{"n_layer": 9, "norm_eps": 1e-05, "init_std_up": 0.0333, "grad_clip": 1.0, "decay_shape": "cos"}
Each number is 128 + 32 x the weight over its row's rms, rounded and kept within 0 to 255. Layers, rows and columns count from 0. The size above them is the row's rms in percent of the matrix's.

# layer 6 MLP down, 512x2048, rms 0.0333, rows 365-418, columns 1280-1407
size [ 99  98  99  99 102 107 102 116  99 100  99  99  99  98  95 100 101 114 100 101  98 103 102 101  99  99 105 102  96  97 102 100  96  99 100  99 100 100  99 100  99 102  98 102  97 104  98 100 103 103  98  98  99 102]
[[127 120  91 186 119 162 146 171 175 151 141 131 130 162 116 122  92 124 145  98  98  58  96 111 123 102  96 155 156 139 180 111  87 123 143  87 150 152 169 121 126  99 163  78 139 122 120  85 119 110 150 123 123 136 139 135 115 140 171 158 123 160 102 168 132 103 160 109 148 101 122 159  84 115  84 109 141  83 143  90 108  94 104  95  86 172 147  87 117 104 152 109 106  99 135 137 117 103 116 106 120  87 149  87 144 149 147 184 127 103 124 123 179  53 100 138 103 121 155 173 120 124 122 151  91 172 171 119]
 [113 174 141  81 119 162  73 171 112 190 113 113 149 160 155 156 158 129  94 128 175 208 119 182  57 144 143  77  88  99 118 126 156  92 121 158 160 128 166  60 147 140 150 182 104 189 135 120 121 157 133 141 149  52 131  58 154 138 153  82 167 120 122 168 149 109  98 105 136 150 161 132 181  78 112 187 121 157 108 117 159 173  84 144 119 117 145 134 145 188 169 171 108 129 143 178 123 124 164 136 159  97 112 130 101 164 140  74 132  60 160 133 161  75 167 121 136 117 153 139 134 165 123  76 131 140 142 137]
 [108 124 131 112 158 175 149 116 169 145 115  76 106 148 118 121 114 196 123  97 187 161  77  91 149 133 145 122 122 152 152 121 148  90 122 117 178 137 126 181 132  77  62 177 116 119 152 118 108 171 193  76 218 121 131 150 124  78 145 137 143 167  78  60 117 112 122 117 152  94 133 196  82 143  68 154  69 135 113 122 115 156 178 104 119 131 127 118 147 128  95 148 168 128 104 149 113 170 107 164 171 135  94  71 118  92 194 148  94  57 152 119  79  91 127 167  88 138 166 157 148 135  87 104 125 121 158 144]
 [163 112 145 187  62 122 112  69  91 167  99 120 110 179 122  82 128 104  92 114  90 181 107 125 133  68 145 148 162  85 102 100 148 120 164 107 103 108 145 126 153 131 129 112 125 100 173 120 171 126 151  90 103 162 149  78 171  88 164 116 109  95 114 112 133 174 127 167 175 142 157 110 129 171 162 126 156 102 107 141 199 130 150 101 146 125 137  90 156 158 142 130  91 185 134  92 100 159 136  78 119 128 164 150 117 115  85 138 224  52 140  94 128 160 153 117 163 135  93 111 125 105 104 111 109 132  58 189]
 [122 120 121 110  83 161 130 101 121  33 137 143 116  86 107 147 120 140 125 126 142 127 171 117 120 112 133 134 158 145 160 126 169 183 149 116 153 143 143  94 128 106 127  89 152 177 128 140  70 149  75 183 116 139 129 103 143  61  88 159 115 148  31 128  97 142  95 108  88  79 158 164 111  64  53  86  62  38 101 184  67 140 120  64 124 191 139  79 130 140 114  85 145 108 208 122 119  88 137  96  58 156  37 147 179 138  91 184 152 180 168 153 132  73 171 168  99 172  96  93  95 126 155 167 147 123  99  97]
 [157 147 180 138 104 107 140 127 105  93 135  97 151 134 116  82 191 189  92 100 172 168 145 142  76 126 112  68 143 142 100  81 179 147 129 114 153  88  99 133 137 120 101  67 127 166 139 149  44 114 117 129 109  98 147 179 147 136 114 140 110 108 166 144 129  77 104  74 122 179 123 101 128 121 125 101 116 146 136 157  97  80  90 154  75  72 119  97 110 104 108  91 114 160 142 127 133 156 132 145 148 122 100 123 115 126 128 154 168 117 168 140  82 110 142 148 171  92  63 144 108 139 154 118 120  96 123 154]
 [128 123 146 101  63 167  77 138 160  74  86 140 126 161 113 114 148  77 102 146 203 124 139  87 104 149 170 102 147 153 132  95 130 146 172 164 166  96 110 137 131 115 137 151 149 148 145 122 122 172  76 136 144 188 139 100 104 130  92  61 132 101 190 159 173 143 157 110 150  97 156 120 134 138 114 144  78 110 179 161  98 112 157 153  90  84  96 132 137 125 156 105  87 149 111 109 160 143 102 126 116 185 186 126 128  95 124 106 175 103  99 139 175 106 142 128 138 147 106 168  81 141 124  81 110 125 107 140]
 [ 96 124 142 115 126  78 121 137 166 112 153 100 156 136 143 153 128 154  80 169 166 115 167 117  86  85 108 158 166  76 145 113  84 121 143 135 163 110 179 160  92 152 142 123 114 138 129 101 170 122 150 104 167 131 169  77 136 168  57 154 101  91 156 167  54 130 137 139 114 101  67 116 102 166 101 149 105  80 142 110 138  95 140 140 184 117 119  99 109 113 136 128  89  95 193 129 113 151 160 162  86  89 162 167  99  66 158  47 146  77 146 182 116  96 119  71 135  96 150 127 127  85 109  25 148  99  83  86]
 [129 115 102  72 134 151  96  97 173 152 133  78  89  97 137 154 132 110 117 169 124 125 147 157  96 138 135 102  57 138  63 124 107 150 146 114 116 161 152 221 126 130 190 125  95 146  47 141 162 117  77 112 168  74 137 140 142 140 171 126 124 122 135 175 114 111 126 164 150 139  62 107 154 126 131 144  88 152 107 151 157 141 161 104 155 171 112 138 193 148 114 124 125 106 141 108 122  93 152  93 132 134  95 159 124 125  67 126 150 101 150 125 154 164 115 149 125 139  85 114  73 131 141 170  57 115 140 104]
 [124 121  85 159 207 137 114 113 117 104 132 158 113  79 117 115  58  96  71  82 158 142 136 125  94  85 180 122 102 173 131 129 105 156 112 126 107 138 133 118  99 117 122  78 153 129 119 140 115 114 109 117 212  90 117 123 138 148 142 125 101 121 114 143 158 167  91 138 108 152 141 104 139 115 148 133 167 137 125 107 147  92 142 131 114 201 142  99 177 169 155 129 133 120 123 165 156 107 110  89 103 112 126 102 150 104 129  70 184  17  75 115 183  81  42 133  71 103 140 121 152 178 117 181 104  69 117 158]
 [ 99 139 154 165  50  94 163 135 190 127  99  99 108  92  97 163 160 101 204 128 103 203  93 121 109 119 105  77 148 137 141  89 159  92 158 116 126 165 142 115 121  85 128 147 109 139 118 100 146 153 149 159  93 134 116 133 103 172 150 120  74 154 129 136 174 113  73 132 144 164 123 141 120 141 158 162 255 116 152 115 173 109  75 165 188 105 150 169 181 133 136 105 149 147  83 132 131 103  61 164 160 115 122 125 100 129 104 154 115 176 116 124 184 155 130 160 137 149 104 133  71 123 115 117 153 107 133 116]
 [184  88 146 131 205 144  67 152 100 111  86  96 116 146 165 171 155 144  75 152 107  91 142 174 114 110  73  83 129 137  97 179  77  88  67 188  90 103  91 101 117 112  73 157 127 140  89 149  53 104 147 170 123 106 167 106 139 124 140 173 148  78 114 148 147 126 104 177 176 129 137  85 108  98 152  99 123 127 141 137 148 104 135 177 164  89 117 198 160 121 129 131  66 154 133 137  78 134 113 176 128  79 108 192 135 167 177 134 105 105 131 128 157 132 164 143 125 153 114 126 210  97  79 123 117 134 176  99]
 [102 146 168 117 119 152 104 131 137 120 173  76 148  81 124 130 100 137 110 175  81 164 148 114  85 153 123 139  96  89 143  75 153  96  70 113 134 138  49 127 131 135 204 131 196  82 155 167 171 119 133 186 145 168 105 181 139 149 100 140 122 154 119  69  61 119 106 139 132  85 132 148 112 118 126 154  87 138 116 148 101 134 106 175 124  86 127 163 120 156 167 121 138 149 164  88 143 124 145 140 168 138 101 165  95 154 185 164 133 190 100  95 145 139  92 194 162 125  97  90 154 166 131 232 160 149 111 149]
 [138 120 115 112 145 113 127 123 130 161 173 136 116  82 130 232 180 128 161  68 106 133 136 154 121 181 102 162 131 149 107 117 139 110 130 193 120 114 129 160  95 127  39 149 153 172 113 100 138 115 137  82 175  75 161 160 100 168  99 107 123 168 172 118 133 173 114 100 153 139 135 151  53 117 169 130  56 138 102 122  71 124 131 143 156 137 129 190 130  59 117 103 136 223 117 151 142  64 110 127 148 113 135 104 179 165 110 130 206 205  93 105 129 124 131 136 134 114 164 144 149 146 132 100 131 124 148 136]
 [122  87 128 134 132  82 112 139 115  67  92 124 150 122 142 139 111 135  92 123 125 168 176 106  87  83 111 164 132 137  99 109 135  62 245 144 121 200 114 167  75  97 164  82 118 135 141 175 159 148  51 124 143 208 136 191 121  73 162 107 144 145  89  88  97 108  98 107  68 101 124 179 115  87 195 101 142  71 136  62 121 108 169 102 114 128 141 160 122  66 104  69 171 185 149 124 167 147  85  97  92 151  82  94  88 101 101  96 155 181 135  84 109 149  67 137  86 152 109  34 158 109 114 120  70  62 142 179]
 [156 160 113 153 127  96 119 121 125 172  69  93 131 106 155 150 153 177 156 134 150  97 118 166 121 118  98 177  98 122 149 163 127 136 171 139 120 149 171 157 182 120 114  99 178 130 167 154 112 119 148  91 134 133 147 161 115 127 167 165 101 158 135 149 151 123 142 146 112 132 140 126  86 115 124 138  60 123 182  75 114 156 154 129 141 136 127 121 125 101 146 112 142 144 153 102 127  79 102 117 203 143 194 120 131 145 128 158 149 101  83 105 106 109  62 154 128 136 110 158 162 120  81 133  99 123 118 154]
 [185 220 153 119  95 131 187 165 105 120 144 103 105 117 114 110 125 122 112 131 146 119  47 151 118  84 110  68 149 125 142 124 121 173  74 145 159 112 147  89 129  91  97 122 185 136 118 128 148  99 164 106 111  92 140 140  80 134 151 105 146 135  74 142 143  97 129  77  82 145 121 156 109 123  71 127 173  94 131 117 143 105 140 154 153 185  82  90 143 155 182 124 130  52 199  79  78 159 124 110 167  64 196 118 188 150 148 104 171 107  86 111 145 190  82 117 112  78 172 152 218 166 145 131 139 139 104 118]
 [131 100 155 102 140 163 169  95 142 162 135 185  85  74 155 186 115 134  87 127 111 166 147 135  85 128  74 135 119 134  82 122 181 164 130 140  64 121 114 103 149 111 143 114 125 126 152 122 103 151 133 138 136 104 155 105 125 115 184 140 110  96 136 196  41  99  84  98 111 171 151 120 143 114 149  93 106  91  99 127  97 161 113 117 118 144 129 130  84  74 112 181 108 136 134 159 155 153  99 152 166  90 116 162 149 109 157 133 143  58 111  92 121 122 157 155  94 116 139  78 134 168 150 143 157 124 161 180]
 [ 99 154  78  65 148 142 109 149 177  92 135 109 151 116 123 121 178 109 129  84 149 151 117 159 109  72 170 134 121 124  97 122 114 118  98 130 134 120 143 128 164 112 193 178 142  23 131 213 158  88 155  78 122 113 148 135 101 132  65 110 113 224 135  98 187 125  90 113 157 139 119 110 120 115 101 118 154 105 135  91 115 139 121 125 179 144 156 101  86  76 140 148  80  76 117 116 110 112 111 134 128 144 171  87 111 158 140 134  99 147  96 106 190 115 169 146 125  92 113 126 167  88 126 111 106 110 133 107]
 [152 182 140 147 173 145 173 107 125 143 141 114  90  95 108 118 158 125 124 137 149 158  85  87 129 159 161 174 128 113  48 107 130 162 108 228 186 133 127 118 197 144 116  82 140 155 153 188 147 135  78 128 114 166  56 101 127 102 106 135 118 182 119 129 141 114 103 140 140 137 133 132 193 171 125 149 109 113 148 105 106 196 160  84 116 160 156 121 186 161 129 136 125 107  85 140 130 112 194 128 128 178 133 130 181 142 119  69 142 100 175 156 109 106 117 141 180 106 192 105 129 114 126 154 175 174 140 133]
 [131 158 120 121 111 144 125 141  78 129 136 118 111 132 136 142 154 130 105 119  78  92 163  96 106  78 133 160  95  85  62 100  85 102 171 125 201  93 195 128 134 132 115 139 113 171 127  71 142 107 162 181 124 115 136 162 132 102 172 143 155 162 123 122 160 138 111 155 178 112 119  63 113 125 102  80  99 133 133 110 115 136 143 164  85 176 200 114 123 118  67 118  99 108 138 110 108  26 117  77 165 231 111  59 159 111 142 133  99 148 109 108 135  81 106 115 123 102 111 150 202 127 150 111 149 145 124 122]
 [118 182 168 119 139 156 110 153 121 128 123 119 105 145 141 109 144 144 101 154 224 157 118 135  88 112  88 133 109 132 100 125 153 165 126 123 122  84 135 123 155 176  86 102 133 153  99 135 126 175 178 162 141 104 153  75 120 120 129 109 145 108 115 127 150 140 127 122 127 136 141  65 116  67 169 130  88 173 125 134 143 129 113 125  88 142 112  87  85 182 172 126 129  93 124  64 114 157 133 171 134  77 149 128  29  90 110 108 116 162 113 172 129 183  53 132 118 177 179 139 141 125 114 131 142 142 116 149]
 [111 105 129 114 132  53  93  86 133 119 128 125 104 183 137 134 206  48 164  98 134 106  83  66  81 104 129  99 135 120 101 145 118 175 115  94 128 150 133 118 155 116 176 104 108 163 168  57 154 103 136 127 110  97 109  91  75  83 117 158 124 147 121 148 123 145 159  91 122 156 139 118 136 156 151  99 148 182 205  85 159 173 102 150  92  96 138 115  81 116 122 175  71 136  66 145 135 151 143 179 133  80 126 212 130 151 106 151 184 142 105 110 132 102 133 117 104 134 106 100  82 114 117 187 150 157 141 139]
 [155  88 127 161 161 164 149 123 120 103 145 171 123 183 134 132 160 159 117 136 106 169 160 141 124  92  90 124 102 109 132 155 144 163 106  65 128 123  74 140 114 125 153 118 122 128 136 132 102 143  99 173  69  96 128  99 123  45 110 136 127 202 139 137 107 172 183 123 146 107 126 134 116  88  93  72 115 212 186 136 125 114 141 100  76 188 145 126 119 171 123  97  89 110 127 124 160 147 134 186 112 145 143  86 122  88  61  88 124 106 142 148  97 159 183  82 136 141 151 168 131 150  57 144 128 117 127  83]
 [ 99 112 160  84 168 136 112 138 101  84 122  77 111 128 136 156 124 193  54 150 131 159 160 147 150 149 146 145 127 218 120 119 143 134 114 129 154 141 172 178  58  98 200 136  86  89 185 145  80 125 105 116 133 157 108 125 152 129 126 151 132 104 143  99 104  92 128 170 147 101 146 166 169 106 115 143  90 153 106 173  87 127 167 153 120  58 142 160 103 144 176 178 209  81 145 169 120 119 159 129 168 150 148 135 127 120 144 136 129 180 167 120 112 145  74 134 155 147 120 115  91  75 122 167 137 144  84 157]
 [108  98 133 176 122 102 167 123 123  83 147  83 101 107 128 127 110 144 174  57  98 157  96 149 117 211 142 102 162 122 111  62 102 127 143 124 117 157 163 173  60 144 138 138 162 105  64 162 140 138 111 140 139 145  97 116 157 137 151 168  94  69 161 150 117 112 136 161 122 131 141  98  97 143 146  87 179  57 146  85 152 132 156 135 170 184 148  90 142  60 169 122 151 154  90 105 138 115 131 171  87 128  95  95 188 114 111  84 129 206 135 157 113 150 113 164 118 100 143 154 145  68  97 129 155 165 140 106]
 [ 89 161 129 100 161 128 123 139 105 144 171 140 143 139 139 125  61 148  98 177 130 153  88 139 119 114 169 157 109 114 131 116 112  87 162 176 106  97 135  75 118 114 102 158  47  91  90 131  91  97 115  96 136 125 131 161 168 154 128 162 120 106 113 121 128 155 180 161 130 160 159 146 124 132 170 169 183 108  75 154 104 122  97 124  98 145 158 109 130 185 141 108 109  66 116 137 122 135 131 152 121 111  66 201 137 165 158 169 133  80  59  72 129 122 164 114 112 134 143 131 147 177  82 128 129 128 155 106]
 [149 129 144 115  60  68 133 144 111  89 164 173 107 171 114  65 128 167 158 144  92 146  95 145 128 142  39 149 143 145 113 145 132 136 145  78 130 120 157 124 127 120  97 112 136 173 163 115 125 155 102 163 156 104 100 138  97  96 155  98 136 142  91 157  77 109 123 184 140 149 106 179 113  62 123 159 125 117 115 109 129 149 104 162  73 189 130 146 122 144 112  80 139 134 144 192 150 129 101 108 100 155 113 151 108 136 138 135 115  96 126 142 192 156 103 140 139  98  95 123 120 110 123  78 110 167 108 112]
 [104  77 179  18 109 101 161 131 135  71  69 143 159 133  82 132 121  89  96  34 113 176 116 148 130 167 172 171  96 163 182 144 133  55 108  81 176  69  83 109 110 115 123 170  71  76 189 118 137 115 106 186 132 160  36  83 165 151  90 132 134 137 143 110 128 157 139 110 188 129 140 108 120 102 100 160 136 130 164 157 139  96 122 126  84 201 165 112 134 106 184 122 138 122 193 127 122 111  92  96  86 120 136 171 138 153 106 142 188 143 103 108 127 150  98  82 117 156 133 135 130 121 176 142 123  99 184  93]
 [139 191 171 117 138  48 116  94 130 179  93 120 132 152 133 101  95 100 142 100 162  63 120 147 110 137 124 153  83 200 139 161 139 154 141 127 122  98 150 157 136 124  98 123 125 140 161  81 121 162 126 150  99 107 128 179 121 173 153 149 142 112 108 152 143  99 106 106 109 103 144 128  52 137 121 163  92 132 175  76  85 179 152 107 133  65 137 135 107 106 120  79 129 106 147 151  89 111 129 115 120 150  57  35 103 109 148 107 112 105 116 184 146 152 107 157 111 121 130 136 149 141 116 158 110 152 111 152]
 [ 95 126 116 153 154 183  96 134 172 102 147 126 165 101 130 126  99 120 152 105 192 127 112 114 148 156 115 133  85  33 119 173 204  92 104 199 168  87 109 110 110 101 123 106 136  91 132 162  98 112 138 104  78 155 120 187 132 114 152 143 133 113 117 108 129  99 137 104 130 110 125 110 109  92  94 141 141 230 182  99 148 145  86 120 170  43 199  94 129 169  98  97 116 104 117 103 164 119 140 157 137 119 149 148  88 106 132 119 133 135 104  62 135  77  88 129  64  95 160 140 165 176  77 103 198 144  77  87]
 [124 100 109 138 161 115 119 121 146 114  87 155 112 116 142 119 128 151 148 170 172 157 141 100 172 147 123 105 121  78  88 174 139 171  96 110 148 145 167 149 110 131  69 108 142 148  91  89 121 151 157 113  87 130  97  98 114 150  91  91 130 182 155 116  95 191  63  74 142 151 167 146 165 111 137 135 117 141  54 146 133 158 136  86 158 156  98 136 136 129 131 140  80  94 108 148 139 103 184 159 159 172 145  67  93 173 141 129 189 162 124 142 134 162 151 103 140 133 165  85 129  90 149 113 121 156 120 140]
 [170 144 108 108 165 171  79 161 111 154 140 111  97 183 134 154 169 162  81 205 125 115  85 133 127 158 107  78 110 127  72 116  80 232 154 104 121 166 154  66 164  90 161  91 117 163 135 101  84 130 138 148 151 143  88 136 121 183 103 155 105  81  58 161 146 125 115  79 185 146 123 109  94 137 180  94 167 135 143 139 104 127 105 107  84 111 105 129 129  32 116 133 144  83 185 125 138 158 138 127 125 116 185  82 130  98 171 145  29 147  81 121  52 125  93 116 108  94 116  96  99 125 112 141 160 133 192  54]
 [150  82 120 136 128 153 115 101 169 137 123 121 142 194 127 136 189 163 149 116 166 132 108  83 160  95 130 107 150 110 125 153  83  99  96 117 117 135 149 120 143 151 156 141 118 158 162 183 184 103 138 130 126 121 136  86 128 149 110  98 106 124 143 136 171 149 109 153  88 102 137  89 185 117 126 138 134 127  45 100  75 130 142 138 133 161 121 123 119 144 158 139 159  53 149  92 130 164 147 158 137 126 144 114 104 139 116 147  68 118 139 123 106 161 127 101  86 118 145  95  64 141 100 168 149 124 138 161]
 [160  81 151 147  83 106 174 130 114 166 156 160 141 104 147 160 156 182 110 119 133 124 126 121  72  93 110  82  90 140  99 151 111 156 132 195 125 187  74 135 102 141 115  41 121 143 156 114  98 126 155  75 207 107 122 145  86 121 118 144 123  78  83 131 140 114 121 107 126 102 105 117 104 167 136 116  76 175 169 104 128 138  78  89 167 154 111 141  72  93 117 130 161 157 130 148 127 105 127  90 111 150 152 126 108  87 104 130 128  99 135 101  99 122 115  52 124 114 176  59 177 143 169  97  53 157  88 117]
 [119  71  93 161 111 104 114 122 138  65 159 108 152 147 165 135 165 105 130 117 130 102 123 135 175 104 151  94 124 145 109  71 109 145 130  90 107 112 158 107 115 180 186 132 170 100 140  73  86 129 132 101 188 103 118 160 167 147 138 160 108 178 104  92 190 123 113 154 162 129 147 116  86 162 190 137 143 138 120 115 104 179  95 131 159 123 166  58  94  96 106 123  85  90  96 124 132 111 155 124 138  99 124  95  89 165 175 183 143 163 137 126  83  86  93 118  93 114 123 122  79 184  88 118 159 151 130  67]
 [131 148 153 151 122 154 100 122 129 118 143 149 172 122 146 152 133 161 149 145  98 133 103 137 118 198 162  74 135 114 160 133 139 193 143 172 206 152  63 132 114 149 122 186 138 147 130  62 100 183 137 125 121 134 125  80  88  98  40 152 153 103 162 103 171  86 167 188 142  65 172 176 140 105 117 122  98 161 141 119  93 186  87 139 121 147 129 128 154 190 104 152 172 132 108 152 165 153 109 101 135 116 174 155 175 154 110 102 115  82 117 135  65  87 107 121 111 142 120 167 130 120  79 133 138 128 158 142]
 [159 132 124 170 153 132 161 152 161  72 144 188 182  73 122  89 226 122 181 176 128 123 172 138  97 125  51 103 121 135 132 127 121 123 197 105  75 146  90 121 123 102 186 175 180  64 223 163 128 130 121 149 141 114 100 155 136 133 156 100 102   0 173 118 147 145 118 104 121  92 121 127 175 142  57 151 113 120 149 121 179 111 157 138  15 157 151 124 173 106 105 148 150 110 148 127 144 165 127 124  66 114 116 136 156 208  96 135 146 129 163 139 186  94 121 139 118  95 142 125  76 146 120 113 111 140 141 117]
 [112 115 189  74 159 138 147 153 104 107 126 148  47 124 106 185 152 129 101  90  98 117  72 112 132 176 123 149 127 168 125 133  88  99 119 199  70  95 114 126 124 113 109 150 192 157 139 133  61 113 137 129 130 148 151 148 143  77 136  87 126  54  79 178 148 137 130 143  88 127 151  92 114 177 103 176 139 107  85 118 120 163 154  74 130 109  47 129 147 103 121 102 155 169 144 110 130 129 114 145 148 134 148 148 154 105 146 181 160 104 106 144 151 114 135 135 159 101  60 215 110  12 118 116 134  80 154 188]
 [141 147 110 119 120 131 104 129 195  70  76 160 162 165 130 137 120 141 122 146 152  79 120 103 138 155 176 189 108 178 159  89 100 177 140 196 100 101 116 149 111 142 151  97 134 155 116  79 197 131  91 114 103 110 176 112 150  92 178 193  55 104 117 133 212 186 161 138 155 113 108 107 168 101 154 101 121 106  84 134 131 140 126 182 125  58 154 101 100 198 106 124 132  99 180 126  93  55 120 156 143 153 142 208 142 186  91 144 169 199 182 140 137 117 155 144 129 127 108 124  74  96 102  77 119  99 112 142]
 [ 88 100 168  81  99 172 113 126 167 183  96 120 125 134 119 106 163 135  72 143 147 146 110 131 108 164 112 150 113 138 145 168 132 119 139 111 170 127 130  77  63 123 182 116 154 135 108 115 112 150  77 139 131 163 141 129 139 107 153 124 134  57 115 168  79 107 160 118 186 170 119 133 144 100 143 128 127 152  76  58 149 174 187 137 111 139  81 110 152 182 174 129 135  97 114 137 161 132 128 139  68 147 145 138 131 154  75 133  74 143  98 138  45 140  66 102 122 138 178 200 128 158 143 206 117 112 128 150]
 [117 142 133  92 121 135 148 110  94  49 106 127 191  85  76 101 113 114  88  87 143 112  83 159  81  93 155 121 130 112 144 167  94 107 133 168 112 111 136  98  73 114 167 111 127 112 121 145 124  81 104 141  64 178 171 134 172  63 158 151 156 115 131  93 130  64 104 164 161 192 107 135 105 180 157 136 196 151 140 133 147  78 148 111 126 149  92 167  80 156  74  76 119  97 108 166 113 166  94  93 132 139 127 159 150 154  97 120 149  63 229 108  54  87 158 123  96 146 170  92 122 188 132 118 118 144 131  82]
 [104 125  81 123 122 168 145 151 105 171 137  83 133 154 130 119  63 200  93 144 124 125 125 145 154 164 123 130 157 105  75 104 125 113 219 158 113 172 138 121 162  82 114 166 112 121  85 118 112 120 125 156 120 106 161  81 198 117 135 110 168  96 139 134 199 137 113 130 146 161  90 146 136 107 103 142 129 102  62 157 148 104 106 157  87 166 131  98 157  84 134 104 162  92  97 129 138 102  90  97  82 157 100 112 187 189 160  92 158 167 169 177 169  98 175 113 118 114  87  40 191 175 138 153 130 136  65 171]
 [108 138 117 137 141 120 141 131  92 116 150  31 150 102 145 146 142 164 131  63 161  86  75 124 190 144 157 135 117 153 189 149 119 114 116 170 134 106 121  78 124 150 168 100  65  50 146 165 152 157 174  80 177 141 109 135  88 148 144 159 100 120 136 103 157 148 156  53 105 149 184 178  99 168 188 155  90 112 156 111 149 114 107  97 142 156 112 143 173 109 100  79 103 115 124 127 141 130 134 101 145 138  90  93 102 125 148 122 168 121 149 132 141  71 158  90 109 123 121 123 225  92  96 173 150 192 181 133]
 [156 169 135 150 211 180  96 156 109  63 137  90 117 157 117 130  83 162  85 133 143 127 128 121  80 114 129 171 169 138 126 158 152 131 153 122 132 158 133 105 141 133  78 144 115  59 149 169 109 130 159 140 126 155 101 147 106 121 115 156 143 209 153 144 137 144 112 182 159 166 151  94  63 114 149  99  93 107  83 199  97  93 118 123 121 160 117 167  54  87  69 119 153 159 152 130  97  89 133 148 121 165  94  38 119 127 131  77 102 158 171 100  72 134 162 108 129 121 190 192  95 105 116 124 193 150 131 151]
 [137 141 140 153 180 127 105 157 103 181 117 118  88 184 126  97 151 139 110 111  98  76 139 167 134 148 155  80  91 175 111 154 137 121 125 193 166 111 125 119 146 143  93 149  99 133 155  99  85 100 134  85 122 118 169 130 129 157 179 173 139 177 148 123 110 146 141 112  80 134 106 167 109 165 115 144 117 146 158 105 113 156 127 118 108 149  78 106 166 169  82 121 126 126 162 172 132 188 124 113 213 147  84 112 144 141 134 149 119 127  99  84 100  37 130 124 166 143 135 154 161  75 146  96 155 180 154 130]
 [150 135 148 108 161 115  77 151 170 104 147  95 122 163 181 119 126 156 150 112 182 135 147 176 183 107 157 135 111 111 156 137  73 104 142 125  94 137 132 156 100 149 114 146 126 114 103  92 211  82 150  83 106 128 135 182 151 148 158 113 146 134 125  95 102 133 159 129 120 114  90 102 107  86 162 130 180 176 102 154 119  79 168 143 149  85 120  79 139 139 154 101 166 107 153 116 128 132 123 127  71 132  95  60 157 129  93 147 137 169 133  78 166 191  77 146 125 138 108 129 123 104  87 149 158 159 136 156]
 [122 139 122 115 153 120  93 105 109 126 160  95 112 187 134 118 147 148 137 117 127 131 166 113  97 104 159  76 130 102 162 151  93 154 118 183 135 171 154  85 105 115  98 149 162 133  87 108 120 115 190 137  82 131 128 109 140 129 123 168 132 208 161 107  87 180 168 110  86 135 114 158 116 121 140 113 122 173 136 179 120 114 194 117 110  97 184  54 114 133 107 119  78 116 121 159 157 149 110  77  96 157 172 148 169 146 181 103  93 184  94 106 112 111  28 103 121 102 149 132  85 157 118  84 112 164 117 137]
 [118 107 101 147 165  57 127 155 142  95 104 133  99 122 155 112 178  92 169 131 171 125 164 162  62 118 148 112 117  90 132 104  82  65  96 115 153  92 151 120  79 113 130  76 132 159 130 117 155 138 150 211  89 131 151  99 147 141 115 126 146  88 110 135 134  94  74  94  61 166 134 151 144  82 160  93 134 154 171  98 148 143 115 123 111 118  46 128  72 122 138 121 191 132 141 130 117 104 151 101  99 142  74 100 112 159 135 129 116 127 144 128 104  88 169 105 156 153  97  98 113 164  74 119 159 155 142 177]
 [153 154 104 109 173  85 122 128 181  87 153 148 123  91 132 141 153 111 155 129 114 122 168  61  93 128 102 109 166 162 140 101 157 104 102  31 177 119 137 118 212 131 176  62 139  86 118 113 137 127 129 109 145  67 148 200 124 130  82  89 135 163 108 144 124  92 142 169 155 140  99 133 159  73 142 177 161  94 131 104 111 102 147 116 123 137 167  83 143 123 160 157  82 128  77  81 135 141 126 170 102 172 191 149 118 174 124 149 141 141 146  93 161 145 129  96 150  91 146 140 135 110 118 137 127 133 117 119]
 [111 151 169  79 204 118 131  80  95  97  83  99 114 112 111 163  36 107 118  65 159 117 134 112 145 101 137  90 119 117  80 127  97  79 192 169 103 101 124 128 125 161 112  81 134 100 131 108 106 164 171 116  94 125 104 141 118 123 118  77 132 175 128 104 123 142  84  77 167 129 159 126 134 161 102  96 165 152 180 147 105 133  91 108  95 151 109 113 126 152 123 139 130 126 111 156  97 153  94  92 155 139 141   5 146 120  54  55 169 102  95 100 141 147 161 106 121 123 152 102 118 109 183 136 152 148 107 129]
 [ 88 164 139 100 133  86 110  76  83 125  87 117 142 133 159  97  88 122 149 114  94  84 146 115  69 165 115  85 150 202 161  70 185  98 139  69  59 106 120 138 148 107 160 197  74 110 131 164  85 175 171 130 129  86 106 123 220 118  81 126 126 121 125 139 152 151 127 133 174  89 100  98 110 107 130 149 183  93  83 123 172 134  64  84 125 111 196  80 209 107 121 127  96 132 194 126 187 140 138 169  96 127  85  44 132  99 179 134 129 132 151 102 138 130 146 150  96  77 117 164 106  92 105 113 135  86 144 149]
 [150  96 226 156 119  97 119 107 105 190 125 123 143  79 143 171 144 114 134 116 116 107 105 128 113 110  73 151 147  95 186 180 102 102 113 116 101  89 106 132 144 168 158 138 173 103  69 141 132 127 131 172 163 155 151 100 116 144 112  98  95 121 175 155 102 140 130 119 158 155 131 111 119 114 163 197  59 173  85 110 174 114 181 150 141 126 112 143 134  65 160 171 109 157 120 105 145 150 100 122 104 141 137  87 152  71 146 107 149  73 129 141 130  95 113  60 143  90 122  57 179 110 147 145 114 138 169 139]
 [112 154 139 115 138 177 128  87 108 115 130 116  93 117 158 126  84 130 162 125 112 176 161 151  76 131 130  65 138 139 179 154 143 174 146 145 102 142  90 133 135 112 177 156 150 110 119 167 137 159 159 170 169 132  98 131  97  90 134  89 119 128 123 130 146 150 139 114 116 164 102 100 105 162 155 150 127 139 110 120 107 109 143 119 146  74 108  92  98 137 127 158 103 137 116 138 112 120 107  96 100 172 155 207 135  90 107 113 179 190 154 116 139 105 180  89 105 123  89 134 116 139  92 141  97 117  90 180]]